config.toml
n_kv_head = 8
activation = "squared_relu"
norm = "rmsnorm"
init_std_o = 0.0
init_std_up = 0.029
train_tokens = 956400000
Each number is 128 + 32 x the weight over its row's rms, rounded and kept within 0 to 255. Layers, rows and columns count from 0. The size above them is the row's rms in percent of the matrix's.

# layer 2 MLP down (transposed), 2048x512, rms 0.0632, rows 1696-1722, columns 384-511
size [ 97  94 109 106 102 102 100  98 102 100  96  99 103 102  97 102 107  95 100 105  95 103 102  92 105  96 108]
[[126 141 136 164 120 138  38 153 150 114  89 149 152 137 175 163  99 137 123 119 131  95 178 190 136 135  88 145 174 105 170 125 148 156 181 130 117 150 143 102 109 195 119  67 102 153  95  92 139 140 158 195  97 145 160  87 124 167 119 166 101  87  90 125 137  99  57 124 175  69 111  87 111  94 112  99 108  94 127 154 103 119 127 112 129 144  65  79 153 150 181 171 109 118 124 117  88 107  35 162 124  74 101 113 127  51 165 143 132 102  78 147 120 169 161 165 179 147  82 181 113  66 132 106 109 127 132 162]
 [117 151 119 132  95 113 124 131 132 120 135 133 157  78 106 121 111 160 119 121 165  82  95 143 107 163 142  98 126 115 132 101 125 115 165  89 109 147 166  96 140 136 149 140 160 144 170 138 124 160 109 145  31 108 130 161 128 129 180 179 132 137 107 121 190  88 155 102 119 169 119 127  98 139 193 114  90 157 156 195 225 155 145 202 121  85  99 100 170 190 145 194 170 126 123 127  70  87 178 126 132  92 125 176  96  89 107 149 103 172 108 114  75 161  69 122  74  56 169  86 134 109  97  97 124 138 123  61]
 [129 181 131 117 134 137 161 140 134 156 152 125 161 160 105 107 112  75 125 156 102 102  53 149 131 132 120 130 170  93  87 194 134 195 120 121 134 117 107 184 154 119 111  89 133 166  94 105 155 131 135 130 141 138 167 140 186 123 112 128 131  80 141 132 125 104 165 137 167 124  71 180 170 130 125 139  99 124 148 117 138 124  95 112 103 122 164  84 109 129 139  85  98 152 129 136  98 151 189 204 113  61 169 101 120  91 111 132 101  88 146 149 132 146 194 136 120 164  58  78 160 106  95  98 117 101 151 108]
 [157 141  32  73 163 160 157 122 152 110 105 114 140  80 148  99  98 150 135 138  90 100 180 113 131 135  88 142 147 162 129 125 134 155 128 125 168  81 139 121 152 197 148 123 181 183  91 107 102 133 111 127 116 147  66 110 170 160 175  89 138 150  71  81 136 102 146 134 129 178 167 124 148 146  97 126 121 173 112 104 105 123 154 139  96 168 146 137 127 105  95  81 128 141 122 144 171 154 145 143 122 133 120  60 113  84 151  64 154 182 115  53 132 142 111 106 135 207  99 147 127 159  93  98 118 150 135  81]
 [ 82 114  81  97 135 106 121  96  84 129 130 153 134 195 152 130 147  81 102 149 118 229 175  95  92 128 125 136  87 155 143 146 105 100 110 135 114  51 156 167 145 121 123  93 137 164 129  75 133  63 111 131 107 157 114 119  89 112 133 149  90 152 153 173 100 101 174 130 135 125 139 129 116  86 144  91 151 123 111 159  97 184 119 116 138 125 107 103 139 134 157 111 161 125 215 142 115 178 132 143  93 124 111 174 112 141 134 115  92 107  70 133  59 131  66 118 143 114 143  84 110 172 108 157 103 140 150 149]
 [129 170 124 123 157  95 112 142  96  99 152 153 163 115 107 150 173 120 128  96 204  94  85 210  97 167  80  52  88  91  99 121 100  73 141 209 101 161 166  99 106 136 100 151 184 109 142 155  73 175 118 131 158 147 128 181 181 109 105 129 110 114 148 121 170 147 104 106 100 105 179  92 140 153 129 140 128 105 132 159 147 152 118 158 168 189 130 155 172 105 143 154 139 120  71 106 142  64 107 107  87 111 123 172 124 113 111 133 152 126 123 107 150  80 139 116 109 104 127  82 101 105 146 120 177 115 149 124]
 [126 116 154 180 117 145  93  90 118  94 123 155 143 106  91 106 134 128 120 137 117 147 120 120  92 162 101 144 160 148 196 151 135 171 166 121  97 216 186 130 158 116 145  99 140 118 132 147  74 116 149  97 137 130 206 119 110 147 162 176 188 118 185  92 145 131 128  84 131  91  86 148 169 175 157  55  94 145 133 147 118 134 141 137 119 121  39 157 110  16 133  78 141 174 150 150 224  98  83 141 117 186 154  44 125  97 101 165 148 148 163 105 115 172  95 185  85 124 137  95 100 180  93 123 143 173 125  62]
 [155 129 139 185 107  84  80 140 153 173 148 108 110 141 180 120 130 142 180 124 131 153 141 151  49 166 127 109 204 132 148 124 163 155 136 110 131 133 114  85 105 157 111 121  45 149 125 152 192 144 100 169 140  84 119 139 113 140 150 108 168  79 130  72 142  91  73 173 140  74  58 131  92 159  67 117 139 169 128  88 156 159 141 174 127 113 119 134 152  88   9  89  93 106 114 154  68 131 128 121 114 118  88 112 136 147 104 128 181 127  95 186 110 141  72 153 166 160 119 116 171 172  87 102 114 167 146 143]
 [188  56 175 110 102 130 101  68 116 140 113 106 116 149 134 147 146 150 169 119 106 166 104 121 133 147 183 114 105 113 121  75 137 105 102 137 163 152 132 140 143 172 123 172 114 160  73 133  69 180  66 113 162 133 197 137 160  70 148  67 145 136 173 110 109  70 123  93 135 139 139 112 169 139 146 104  95 144 143 182 119 101 111  73 119 157 172 131 165 190 112 125 147 116 155  77 121 109 137 171 152 156 137 135 146 128  53 135 138 118 139 129 177 121 199 121 173 117  83 110 143 136 135 168 120 163 133 100]
 [ 85 173  94 133 145 155  76 143  87 118 155 136 155 147 123 174  59 179 134  83 128 101 132 124 118 105 114 134 131 141 150 122 146 128 116 196  95 138 164 129 127 147 122 116 148 111 134 153 130  91 116 149 137  77 136 163  97 187 110 157 132 118 118 119 132 188 168 140 122 136  99 162 112 139 156 126 189 113 118 126 165 157 134 191 142 139 113 167  96 120 146 124 113 110 184 114 134 147 151  78  87 139 131  97  88 115 146  86 152 107  94 101 153  86 142 109 142 112 179  69 170 146 128 140 129 134  65 103]
 [129  65 119  79 119 111 143 135 110  68 111 182 169  85 132 108  94 126 138 183 110 168 122 145 131 114 152 152 105 154 137 147 109  98 142 159 193  76 141 133 108 168 132  95 161 107 180  99 142 139 103 106 171 180 113  71 164 108 133 150  48 104 131 165 167 140 110 126 114 134  85 125 109  63 113 160  95 182 104 123 139 140  41  88  73 131 120  52 157 185 119 153 128 124 107 152 112 105 105 141 124 139 163 100 136 118 140 169 171 116 100 155  88 113 151 147 139 140  95 147 110  55 172 148 176  68 164 127]
 [154  82 128  95  67 172  98  90 128 102  98 139 108 145 171 114 147 120 157 100 177 104 151 172 127 145  73  51 149 192 169  71 121 192 193 159 140 150 133 158 131 157 113  87 101 114 162 124 104  94 108 103 119 151 150 132 164 121 136 113 134 153 130 148 210 171 135 147 110  99 158 159 136 127 168 134 149 169 156 106  63 110 107  88 129 147 184 139  97  98  75 103  54  91 118 102 119 158 112 140 102 135  86 100 167 178 141 113 192  94  55  95 162 121 115 179 123 176 113 181 147 107 139 123  98 152 149 159]
 [128 203 100 122 134  94  89 137  56 107 130 143 102 146 130 163 167 157 126 147 132 131 232 162 122  67 123 147 136 107 152 107 121 151 188 100 146 139 138 123 137 133 132 109 163 194 143  32 163 123 125 108  63 131 145 118 206  68 108  87 144 128 142 169 119  63 204 168 129 111 148 163 134  87 120 188 112 127 158  75 121 112 106 100 168 159  93  88 115 136 141 118 110 102  40 146 122 138  63 142 131 178 143 140  93 170 141 209 181 142 128 124 181  94 150  81 125 116 126  81 123 169  70 109  66 163 146  90]
 [121 164 130  87 138 126 114 114  89 177 173 129 104 138 103 110 170 190 121 135 153 140 123 130 170  98 159 109 123  94 237 159 103 154 117 145 146 160 148 167 131 102 109 113 143 144 153 155 110  45 139 155  93 141 219 159 147 134 151 130  73 154 132 136 149 133 115 108 108 113 145 119 164  86 119 126  71 129  98 142 121 146 145 199  52 180 128 142 103 142 148 115 136  96  97 154 127 114 115  88 132 111 120  88 169  89  65 108 179 173 125 147 111 160 161  56 113 140  99 157 145  95 203 104 128 124  77 124]
 [128 120 165 121 139 193 141 120 135 150 147 143 179 136 147 104  62 143 127 116  93 170 127 156 123 122 133 106  86 126 139 147 116 117 169  86 137 139 121 152  94 129  89 146 165  92 116  85  83 120 182 103 159 113 151 138 134 101 134  93 213 142 126 152 104 124 142  91 125  93 144 141 115 113 126 126 167 128 125 156 145 114 118 127 132 137  98 126 135 115 187 163 123 123  92 159 164 129 178 104 128 158  80 152 138 126 127 184 113 114 151 136 100 122 149 119 100 153 126 103  84  63 116 107  90 169  86 121]
 [156 215 104  42 142 114 106 102  71 144  87  16 113 100 132 190 148 131 113  97 103 106  91 128 127 110  98 104 165  98 123 127 174 124 124 130 126 111 122 119  75 113 133 168 170 162 182 164 149 224 147 181 108 153 163 102 148 143 127 114 133 115 100 155 161 115  57 140 130 127 145 131 151 142 147 180 114 117 154 136 229  74 169 162 160  62  97 114 183 153 105  74  90 159 116 122 115 137 105 134 144 160 162 120 128 131  75 134 148 140 120 153 193  96 118 139 128 197 154 117 115 126 153 104 126 194 154  99]
 [101  50  85 132 157 159 170 210  60 104 105 145 162 120 117  72 133 115 130 125 128 174 113 148  94  84 138 141 114 114 170 133 121 134 140 127 117 117 184 110 187 111  93 131 125 144  57 149 151 130 150 143 127 100 132 157 104 146 151 103 111  90 120 155 138 110 182 145  55 141 140 146 141 127  98 141  69 146  75 147 148 128 162 135 104 131 131 155 125 136  68 120 138 112 161 178 121 150  66 120 123  95 173 149 128  95 109 140 129 134 145  94 107 244 119 177 158 101  91 152 110 120  56  48 124  94 187 151]
 [122  90 194 102 118 180  71 154  93 110 188 178 170 124 129 132 124 149 101 177 148 151 168 122 145 189  99 146 184 159 186  90 171 135 138 147 126 116 116  67 124 116 104  87  83 101 172 110  57 127 126 154 163 137 135 174 154 149 123 123  86 128 117 182 121 116  71  85 137 151 167 141 123 127  95 127 156 123 155 189 149 114 127 102 135 106 115 154  29  76 118 121 111 136 120  63 112  85  95 117 150 145 139 127 101 110 115 156 166 123  75 177 115 136 135 105  92 161 153 134  87 136 145 138 132 161 158 111]
 [100 124  59 115 100 153 120 105 192  88  82 143  71 145 113 133 150  86 125 129  90 152 135 116 127  92 169 166 171  83  77 128 121 135  81 145 138 136 153 170 106 110 194  71 162 148 166 140 130 138 113 162  98  72 103 140 136 145 159 173  98  59 160  80 142 164 205  87  44 168 132  98 113 138  72 196  67 124 123  94 148 134 132 169 140 136  46 103 114  86 105  98 168 160 118 145 123 123 122  99 128 101 190 161 124  97 166 129  99 137 113 119 140 165 124 193 154 138 139 128  74 130  69 103 122 177  75 127]
 [114 166 125 135 177 163 134 133 105 137 139 167 123 100 169  98 151 147 157 122 108 170 117 156 186  93 132 135 116  94 121  69 109 131  92 181 157 189 116 132 101  89 123 173 180 142 202  94 105 127  66 161 110 144 153 109 165 110  93 137 107  95 150 117 133 137 144 124 110 148 137  72  89 186  92 153 119 136 159 101 179 163 117 148 157 135 115 105 109 162 155 109  98 154 189 148 111 174 161  86 135 126 117 177 163 107 146 157 130 143  93 137  70 166 142  90  89 143 120 128 135 100  89 123 151 169 141  49]
 [111 110 136 106 162 115 166 116 157 148  87 123 155  90  95 107 163  82 102  39 112  47 127 108 144 150 167 161 166 160 113 149 118  85 112 115  96  75 151 148  96 113 164 140 155 120 102 101 170 135 161 143 130  58  94 147 103 170 115 145 157 143 168 173 177 102 130 137 111  94 130 110  98 159 164  98 135 114 115 114 141 126 144 122 119 152  95 170 180 131  94 150 138 114 138 134  74 123 151  98 137 125 165  84  64 107 170  98 131 124 151 182  72 111 122 150 167  84 122 168  96 113 126 137 114 161 111 150]
 [128 105 117 145 134 152 104 108 151  91 115 201 138 134 129 139 156 122 140  58  98 162  84 166 123 223 114  93  89 152  97 100 178 125 151 163 226 158 182 125 127 115 180 171 115 191 145 133 104  60 109 222 169 123  92 145 149 100 129 124  87 152 135 149  99 145 145 166 128 141 203 170 189 109 165 110  69 150 119  81 153 112 122  87 157 119 107 141 141 145 143 127 217 127  77 107 157 107 175 169  97 174 136 137  96 135 144 125 228 138 155 126 113 142 177 123 190 106 117  90  77 152 136 108  99 108 132 109]
 [ 67 182 130 192 198 177  90 118 133 134 193 189 155 170 157  72 129  96 190 202 154 100  94 139 160  86 135 110 120  92 142 151 112 153 173 116 170 139 143 116  96 173  96 141 155 106 140 110 128 141 134 127 122 123  90 159  42 137 147 127 161 133 135 175 164 120 117 133 156 133 145 156 121 141 169 146 116 134 104 118 147 107 137 117 140 153 157 118 124 196 119 132 126 127  87 116 150 102  90 166 117 175 124 131 164 134 188 178  89  73 110 126 110 129 129 106 115 131  96 167 112  87 193 108 147 110 176  96]
 [117 103 109 169 119 152 141 154 144 141 106 174 123 164 127 159 122 109 118  62 117 141  84 106 107 108 112 184 103 117 128 144 100  82  77 117 103 138 164 140 141 166 126  97 139 126 196 123 138 160  90 153 104 128  86 179 133 183 169  84 111 154  80 160 131 176 131  90 127 106 150 119 205 100 127 119 156 103 189 185 131 146 152 103 153 111  78 170 127 136 116 122 135 125 133 166 108 136 101 133  64 128 109 126  45 169 147 157 113 146 135 152  35 160 161 100 147 112 142 161 108 121 123 190 175  96 121 132]
 [151  83 116 117  92 138 154 171 106 100  90 113 151 163 122 143 108  81  98 121 119 182 110  99 151 126  63 116 106 108 179  89  91 184 152 119 145 140  86  98 100 128 118 136 135 171 100  83 160 136 165 135 140 115 149 126 153  96 149 128 123 168  69 158 142 121 160 117 123 206 160 120  59 126 124 137 121 123 164 118  81 134 135  94  99 109 120 130 129 102  69 116 137 120 122 121 152 160  79 101 180 132 146 123 143 126 146 146 167 190 115  76 150  91 132 175 173  98 115 121 173 165 159 123 110 173 138 104]
 [109  97 143 127 140 140 167 132 137 112 131  94 132  91 145 124 150 124  97 112 132  36 139 143 134 109 111  77  95  77  97 115 134 112 142  94 139 110 123 134 138 141 123 122 148 106 170 100  88  89  98 172  67  95 151 125 103  90  75  76 199  80  57 124 110 139 121 141  43 126 152 139 119 101 172 110 103  98  44 188 123 148 140 155 111 200  67 155 106 181 160 175  96 128 122 136  77 159  97 115 126  92 128 153 134 103  97 126 125 133  58 141 175 157 118 178 162 101 140 137 101 134 117 101 126 157 119 113]
 [156 147  88 172 131 133 127  83  94 108 163 160 153 111 194 123 119 130 105  92 143 107 138 132 134  93 132 144  73  83  98 110 143 178 101  80 140 127 152 125 108  98 172 123  91 127  67 133 111 143 129 117 100 134 128 148 102 137 129  92 139 138 146 137  92 150 126 115  89 105 182 135  97  71 162  98 167 146 112 139 177 157  82 109 139 149 130 113  93 117  91 117 147 162 200 120 105 117 121 183  85  97 111 105 105 158 129 145 122 110 136 170 200 157 163 125 110 145 167 152 133 132 126 123 163  80 157  83]]
# layer 2 MLP up, 2048x512, rms 0.0655, rows 1697-1723, columns 384-511
size [ 89 111 105 102 100 105 101 102  99  96  96 100  98  94 102 109  96  96 108  94 104 101  90 105  97 109 104]
[[150 108 188 108  61  85 144 164  58 182 177 133  94 116 104 143 126 171 152 158 141 106 136 164 116 176  77 126 103 124 148 134 171 124 149 145 203 104 110 120 115 106 221 128  86 180 149 173 117 158 140 126  91 156  98 153  58 132 130  93 120 150 135 112 167 105 193  91 131 136  74 113 118 143 131 133 153 172 100 117 198 133  36 174 150  76 153  77 134 136  97 138 146 107 134 135  60  84 194 124 111 162  72 176 122 153  92 173 119 151  76 169  91  68  65  56 114  73 168  74 133 145 171 139  84 115 160 110]
 [148 106 128 114 114 150 134 170 177 162  76 128 156 172 135 166 114 112 134 138 130 152 131  80 185 204  50 137 147 162 154 134 138 133 106 148 110 106 184 120 138 117 112 168  99  97 133 160 105  97 121 111  85 137  74 179  71 120 146 121 174 175 137 129 142 102 121 113 159 124 106 179  98 112 128 142 108 163 135 136 115 197 153  98 189 149 111 144 178 139  94 120 128 172 120 119  95 160 141 144  92 145 158  91  90 120 159 153 121 144 107 118 140 120 150 161 118 158 132 108 206 187 197 182 129 139 167 117]
 [144 102 137  69 117 149 112  97 102 162 110 146 108 111 139 135 114 153 131 106 133 136  68  95 138  78 119 148 127 155  53 106 172 213 124 115 164  92 143 149 170  95 198 195  65 103  85 138  65  81 141  76 145 162 126 140  92 114  99 148 154 156 125 161 121  93 155 127  93  82 162 129 100 130  95  97  97 129 138 143 138  94 114  91 171 161  60 121 115  71 139 191 143  68 183 112 102 178 110 146 117 147 132 117 148  65 138 100 200 151 132  66 125 120  66 117 223 136  64 143 124 167 151 106  89 112 158 109]
 [131  67 105  94 123 100  92 108 113 111 139 144 150 193 152 114 146  58 134 173 142 172  97 134 143 166 220 108 125 119 157 141 118 140 110 142 101  99 157 123  91 106 170  77 157 125  30  91 187 141 107 149 117  75 119 157 140  95  87 134 120  81 151 157 148 182 164 156 137 114 175 116 141 101 139 104  98 147 142  91  92 126 133  61  63 138 110 149 137 118 125 162 138 153 135 123 111 155 142 168  94 127 113 127  93 121 132 130 113 124 123 162 117 126 166 133 185 144 158 140 130 125 189 139 153 168 154 133]
 [131 115 127 108 128  99 161 149  92 110 166 119 168 145 159 218 137  45 105 133 145 134  68 168 135 160 129 201 148 151 147 181 137  86 116 141 101 107 108 204 105 148 128 144 116  91 120 136 113 153  75 136 145 134 111 132 104  60 159 175 173  64 140 159 126 139 118 153 136 101 152 114 162 107 120 127 192 201 107 118 108 143 169 128 135 107 144 134 138 169 123 129 140 116 129 101 154 134 142 172 155 151 161 167 129 145 148 128 131 119 168 107 127 101 150  61 102 128 124 143 166  96 180  89 129 181 126 120]
 [105  87 144  95 148 136 153 165 147 134 105  51 157 189 141 186 107 156 144 137 115 128 166 137 159  91 102 149 111  82 148  97 168 128 117 109 128 123  64 104 121  79 176 179 146  78  84 160 149 111 139 106 150 159  44 119 123  87 104 212 161 194 107 177 135  70 158  72 180 139 148 111 164  71  63 131 154  84 144 139 128 143 161 128 104 147 121  95 171 197 122 118 126 117 137 166 146 104 173 156  99 139 157 180  87 104  98  98 111 117  80 113 113  79 167  93  98 132 179  75 100  89 109 141 130 162 189 108]
 [135 102 154 148  88 135 108 170 181 146 141 111  86 125 145 112 179 164 143 120 102 137  84 113 134 202 134 123 174  76 106 103 146 180 101  89 116 139  79 171 144 145  89 148  69 164  89 100 113 107  94 100 134 138 210 129 134  83 140 177 162  89 145 113  57 209 121 159 169 124  94 152 149 179 128 129 178 100  93 114 128 113 146 115 164 129 132 125 121  95 120 139 181 173 153 134 127 117 108 194 158 122 115 156 147  88  87 122 142  97 111 143  88 121 127 124 118 125 113 125 141 163 110 152 152  89 180 175]
 [162 145 226 159 123 148 108 168 126  96  90 143 167 118  97  82 135 161 137 100 178 133 100 142 154  75  97 131 128 140 121 129 135 153 152 155 106 164 110 134  85 128 115 102 189 158 149 110 150 146 129 149  93 140 143 149  99 126 147 171  91 182 105 120 131 111 166 130 118 135  92 108 143  86 138 136 115 144 183 137 232 139 168 123 103 185 147 112 142  96 139 123 161 175 111  99 121 120  95 145 118 119 144  93 126 157 116 138 115 138  80 195  92  43 199  93 179 105 153 151 124 135 154 215 115 146 120 127]
 [122  61 165 126 144 185 140 145  66 179 107 107 118 127 123 175 140 156 119  90  96 145  97 117  76 112 143 147 172 118 107 130  97  86  64 137 106 108  83 112 158 121 129 155 113  85 120  84 120 157 101  86 163 103 143 144 186 127 114 143 139 131  62 105  56 146 112  93 213 153 106 131 107 146 157 151 211 108  66 125 122 159 149 146  61 127  65 131 201 156 138 157 157 160 115 120 184 154 103 145 146 129  95 101 135 103 119 110 112 129 155 156  88 112 148 143 121  78 123  94 169 133 113  98 113 176 158 112]
 [ 94  87 147 110 127  83 123 127 179 156 154 141 170 106 153 115 131 152 131 137 140 108 109 131 117 137 173 122 101  90 181 163 107 113 110 140 107 121 196 124 115 143 153 112  75 134 151 113  89 125 134 144 168 208 102 132 120 150  78 182 113 133  76  98  52 144 109 156 145 171  96 101 168  89 148 109 161 122 162 130 105 155 108 164 189 158 164 135 135  65 203 167  77 138 154 174 110 129 116 112 136 126 228 100 156 134 141 111 152  78 144 126 159 122 129 144 158 108 116  52 109 168 167 106  94 142 169  90]
 [191  80 153  66 106 118 154 170 162 145 136  77 158 135 137 133 154 105 154  97 140 122  90 139 125 125 153 204 101  96 114 124 194 133 132 159 123 155  83 146 132 128 169 139 120 146 163 119  72 121 105 127 113 110 129 151 145 121 165 121 153  99 131 146 172 123  91 134 125 190 156 126 123 121 138 132 156 124 147 133 113 168 173 100 118  98 185 135 199 127  99  90  69 180 159 161 127 148 147 161 130 127 181 127 149 157 141 128 183  95 123 116 161  61 169 121 116 151 186 126 142 133  64 131 127 137 168 137]
 [120 166 131  67 107  93  77 137 136 158 129  81 181  96 134 124 103 101  77  83 146 157 148 153 166  80 126 111 112 146 142  98 128 104  76 148 125 140 152  85 176  89 164 147 108 120 189 131 141 165  86 134  77 191 144 151 126  80 119 141 115 155 164 154  92 142 123 197 125 137  98 122 107 198  70  18 132 155 150 138 129 128 139 142 135 187 152 121 168 130 132 144  72 193 170 130  72  86 129 100 139 112 168 147 118 120 109 115 145  81 100 151 120 112 130 131 163 160 112 126 160 175 148 164  85 171 161 140]
 [145 165 134  88 115 119 164 120 148 178 149  82 192  87 114 135  95 137 129 166 164 131  88 150 162 147 137 161 151  80 183 131 145 113 118 199  92 113 128 153  88 144 133  90  79 127 104  66 111 116 124  93 106  81 161 185  79  86 149 123  82 117 170 162 136 115  61 138 171 183 157 143 185 143 105 152 137  76 110 122 127 145 120 113 137 108 169 178 165 188 118 164 147  82 103 143 129 113  90 113 179 133 130 116 139 159  99 139 142 145 157 144 173 108 176  79  75  75 110 122 133 128 111 106 118 170 106  79]
 [185 144 197 115 137 128 138 165 106 122 139 121 106 132 116 127 102 184 157 123 117 155 168 140 117 133  80 135 130  26 184 120 126 107 149  98 136 183 113 121  87  54  90 216 158  92 149 125  98 139  76 131 178 110  54 168 157  91 140 136 123 130 134 157 138 131  93 116 121 121 167  49 165 102 128 119 189  86 187  88 146 136 137 151  63 153 136  97 148 143 119 135  73 122 148 157 107  62 129 103 111 133 113 209 208 161  95 139 111  77 126 169 134  76 138 126  86 142  92  47 152 160 178 119 142 200 156 177]
 [ 51 136 153  93 155 111  94  90 138 115  93 131 134 134 146 162 150 114 131 163  75 189 124 163 119 132 132 159 148 116 176  92 133 129  74 159 122 121 113 165  83  97 161 163 121 112 111 146 105 104  79 116 165 105 134 125  79 151 113 124 175  34 151 202 190 131 124 143  99 121  94 116 141 108 146 117 139 140 118 190 196 111 151  90 166 118 126 119 153  98 127 101  97 133  93 140 127 120 109 195 172 148 138 168 158 171 123 168 120 127 136 112 117  79 105 100 174 135 119  62 160  70 154 166 123 215 184 141]
 [138 142 205  97 140 110 120 130 101 106 121 106 131 103  92 142  84 128  85 142 113 169  92 182 128 129  99 156  98 145 103 156 142 135  97 137 175 147 116 160 147 137 136 107  97 123 103  76  55 112  95 124 106 163 132  95 159 136 196 114  97 135 169 149 132 169 161 137 158 163  80 116 116 146 129 105 104 150  72 138 127 124 117 100 173 140  74 121 111 202 148 149 121 177 149 102 117 131 139 171 143 196 123 120 191 121 144 106 161 113 160  64 150 128 120 123 180 140 145 138 130 162 164 184  82  89 119 139]
 [ 94  81  74 147 107  80 146 178 123 179 164 141 110 146 111 164 144 180  82 116 150  97 126 106 108 100 181 149  90 129 192 165 102  97 119 155 109 114 145 121 163 113 132 101 118 100 150 154  71 118 138 125  64 135  94 172 153 112 101 117 100 162 112 165 167 144  68 141 172  27  95 138 131 147 109 122 145 185 151 120 149 122  98 125 139 198  82 115 122  94 115  95 151 128 134 101 114 121  95 137 174 126 176 179 123 149 115 151  86 128 132 159 161 136 150 121 173 140 158 120 203 116 100 121 102 149 179 157]
 [135 112 165 104 185 116  89 139  90 169 148 112 148 156 122 118 132 122 111 157 143 127  89 141 185 103 158 190 112 128 191  96 184  94 118 169 153  52 118 174 145 117 146 139 100 120 144  97 143  89  96 100 134 134 119 175 101 168 111 185 112 111 116 131  46 140 148 136 142 120 166 158  56 148 144 131 143  89 111 134 103 162 128  90 143 196 123 156  91 125  87 157 151 114  91 222 142 114  88 186 124 159 144 115 197 161 123  82 123 178 102 139 139 141 147  94  83 168 150 114  95 172 142 178 104 160 145 187]
 [111 107 144  93 180 147 132 104  98 156 133 105  99 112 123 127 129  60 124 172 132 120  58 125 123 139 126 144 122 106 138 110 108 138  96 168 172 139 106 138 144 144 114 117 149 144 153  67 143 162 113 106  65  79  85 163 134 123 129 114  80  86 101 147  71 114 136 129 111 172 103 104  85 109 167 139  97  88 137 167 111 145 189  99 158 128 132 111 128 189 159 164 159 183  82 145  95 121 104 108 154 146 152 172 142  88 155 115 136 139  86 143  99 114 172 168 128 134 203 134 135  76 229 179 124 140 101 162]
 [ 66  55 170 110 108 175 100 155 174 116  93  66 168 133 123 184 141  42  94 128 141 130 154  92 140 127 107 157 176 191 144 153 191  75 156  83 143 110 165 138 103 142 150 119  90 118 130  56  88 151 111 104 153 152 118 146 101 117 123 175 166 160 163 145 128 125 125 169 171  57 146 113 180 133 108 133 144 114 162 129 108 116  59 123 122 117 116 156 135 136 160 178  96 142 157 127 106 101 152 176 120 142  88 165 114 148 173 174 136 105 158 134 137  83  97 110 106 111 162 119 180 185 125 129 106 134 143 143]
 [ 64 100 135 149  97 136 140 158 114 113 129 155 102  75  69 185 114 171 152 124 144 133 112 132  91  98  74 148 119 136 132 221 136  90 148 211 178  98 112  98 139 103 149 209 123  57 121 109 118 104 118 152 177  81 113 140 115 114 160 175 147 108 175  98 171 118 186 140 140 152  80 134 145 131  79 128 134 130 103 141 141 139  98 145 127 166 158 186 135 133 112 126  95 149 146 131  91 129 132 124 124 119 121 140  88  80 196 116  84 116  61  93 135 119 147 135 158 173 147  85 161 110 158 194 117 113 138 152]
 [136  93 117 141 128 145 119 140 125 108  83 102 130 126  77 125  90 113  98 151 123 100 164 131 103 148  93 119 138 120 167 131 138 149 100 157 130  90 192 141  85 141 135 104  80  83 140 123 134 162 159  76 143  84 162 109 117 128 109 115 118 125  84 114 117 107 134 162 125 122  65 103  76 164 102 127 133 104  87 180  85 154 146 116 167  88  65 147 132 150 186 158 149  98 173  84 131 130 127 151 144 135 122 126 147 164 148 147  71  97 149 138  95  79 141  47 107 126 102 109 213 114  89 148  69 139 151 167]
 [168 116 161 204 148 115 110 210 141 179 150 114 148 166 127 172 108 108 122  82 102 169 128  68  65 143 144  71 134 108 137 146 166 123 131 103 140 149 135 182 122 104 121 103 147 101 193 142 140 116 145 122  56 118  98 242 127 122 145 134 135 179 113 130 114 154 121  76 129 140  98  84 200 100 147 154 151  89 156 177 111 153  79 107 106 115 156 126 126 135 153  95 108 192 158 156 133 103  64 138  90 106 125 144  39 147 163  83 162 144 103 145  94 130 162  93 133 100 141 105 161 161 147 136 139  83 131 135]
 [147  91 138 124 161 119  86 113 164  76  96 135 114 104 135 216  82  88 126  82 126  87 114 150 132 147 130 152 162  72 112 152 138 141 131 113 152  79 146 119 160  95 165 135 144 135  78 127  73 134  97 128 157 106 131 129 157 102 108  97 104  99 144 154 120  99 173 135 169 152 172 121 118 116 197 101 147 122 116 159 140  87  78 118 112 139 111 114  68  60  87 138 121 163 114 110 131  31 179 120 144 114 150 173 115 138 113 136  88 103 135 156 110 114 125 138 170 105 108  88 185  76 187 146 135 151 113 145]
 [107 103 177 140 142 138 152 132 138 150 160  74 142  90 133 121 126 182  91 175 109 160  92 121 116 124 129 137 130 132 119 109 126 157 139 167  75  85  94 174 164 139 144  63  29 109 149  88 105 122 153  70 114 117 141 138 127 101  81 142 159 101 111 166 120  96  50  80 132 123 127 144 104 151 134 136  98 125  85 144 128 164  68 117 109 190 135 171 112 149 140 187 125 156 162 145 129 134  98 102  61 132 134 138 108 155 151 187  99 164 113 152  96 166  87 109 141 106  92 125  40 136 139 113 120 138 121  93]
 [110 139 150 132 147 117 136  74 166 111 142 141 108 146 123 105 112  95 111 152 155  77  64 113 106 189 140 143 132 106 158  88 135 137 131 152 134  99 117 149 138 142 117 146  46 117 131 135 124  61 146 128 124 214  83 118 125 186 116 144 157  72 131  96 136 139 171  98  93 115 140 104 151 114 103  82 120 152  76 117 134 154 135 101 122 133 145  68 105 118 130 157 135 137 140 113  87 152 178 142  67 134 153 109 125 131 120 137 109 175 143 142 142 103  52 131 135 138 186  56 156 164 144 109 157 147  55 160]
 [ 75 124 111 167 104 228 119 130 176 111 170  87 127 104  24 223 102 165 101 158 118 181  57 153  93  85 107 113 105 161 140 191 115 130 112 163  73 114  53 115 112 117 137 144  85 140 203  80  77 116 129  70 135 136  73 108  86  79  95 162 121 123 144  96 129 127 140  70 203 112 118 111 158 148 109 136  81 131 146 143 149  84 107 108 107  60 155 198 125 109 127 157 152 132 144 136 161 112 136 128 115 121 175  99 121 132 142 102 140 156 166 113 100 122 110 118 128 117  64 111 164  78 122 102 101 148 144 186]]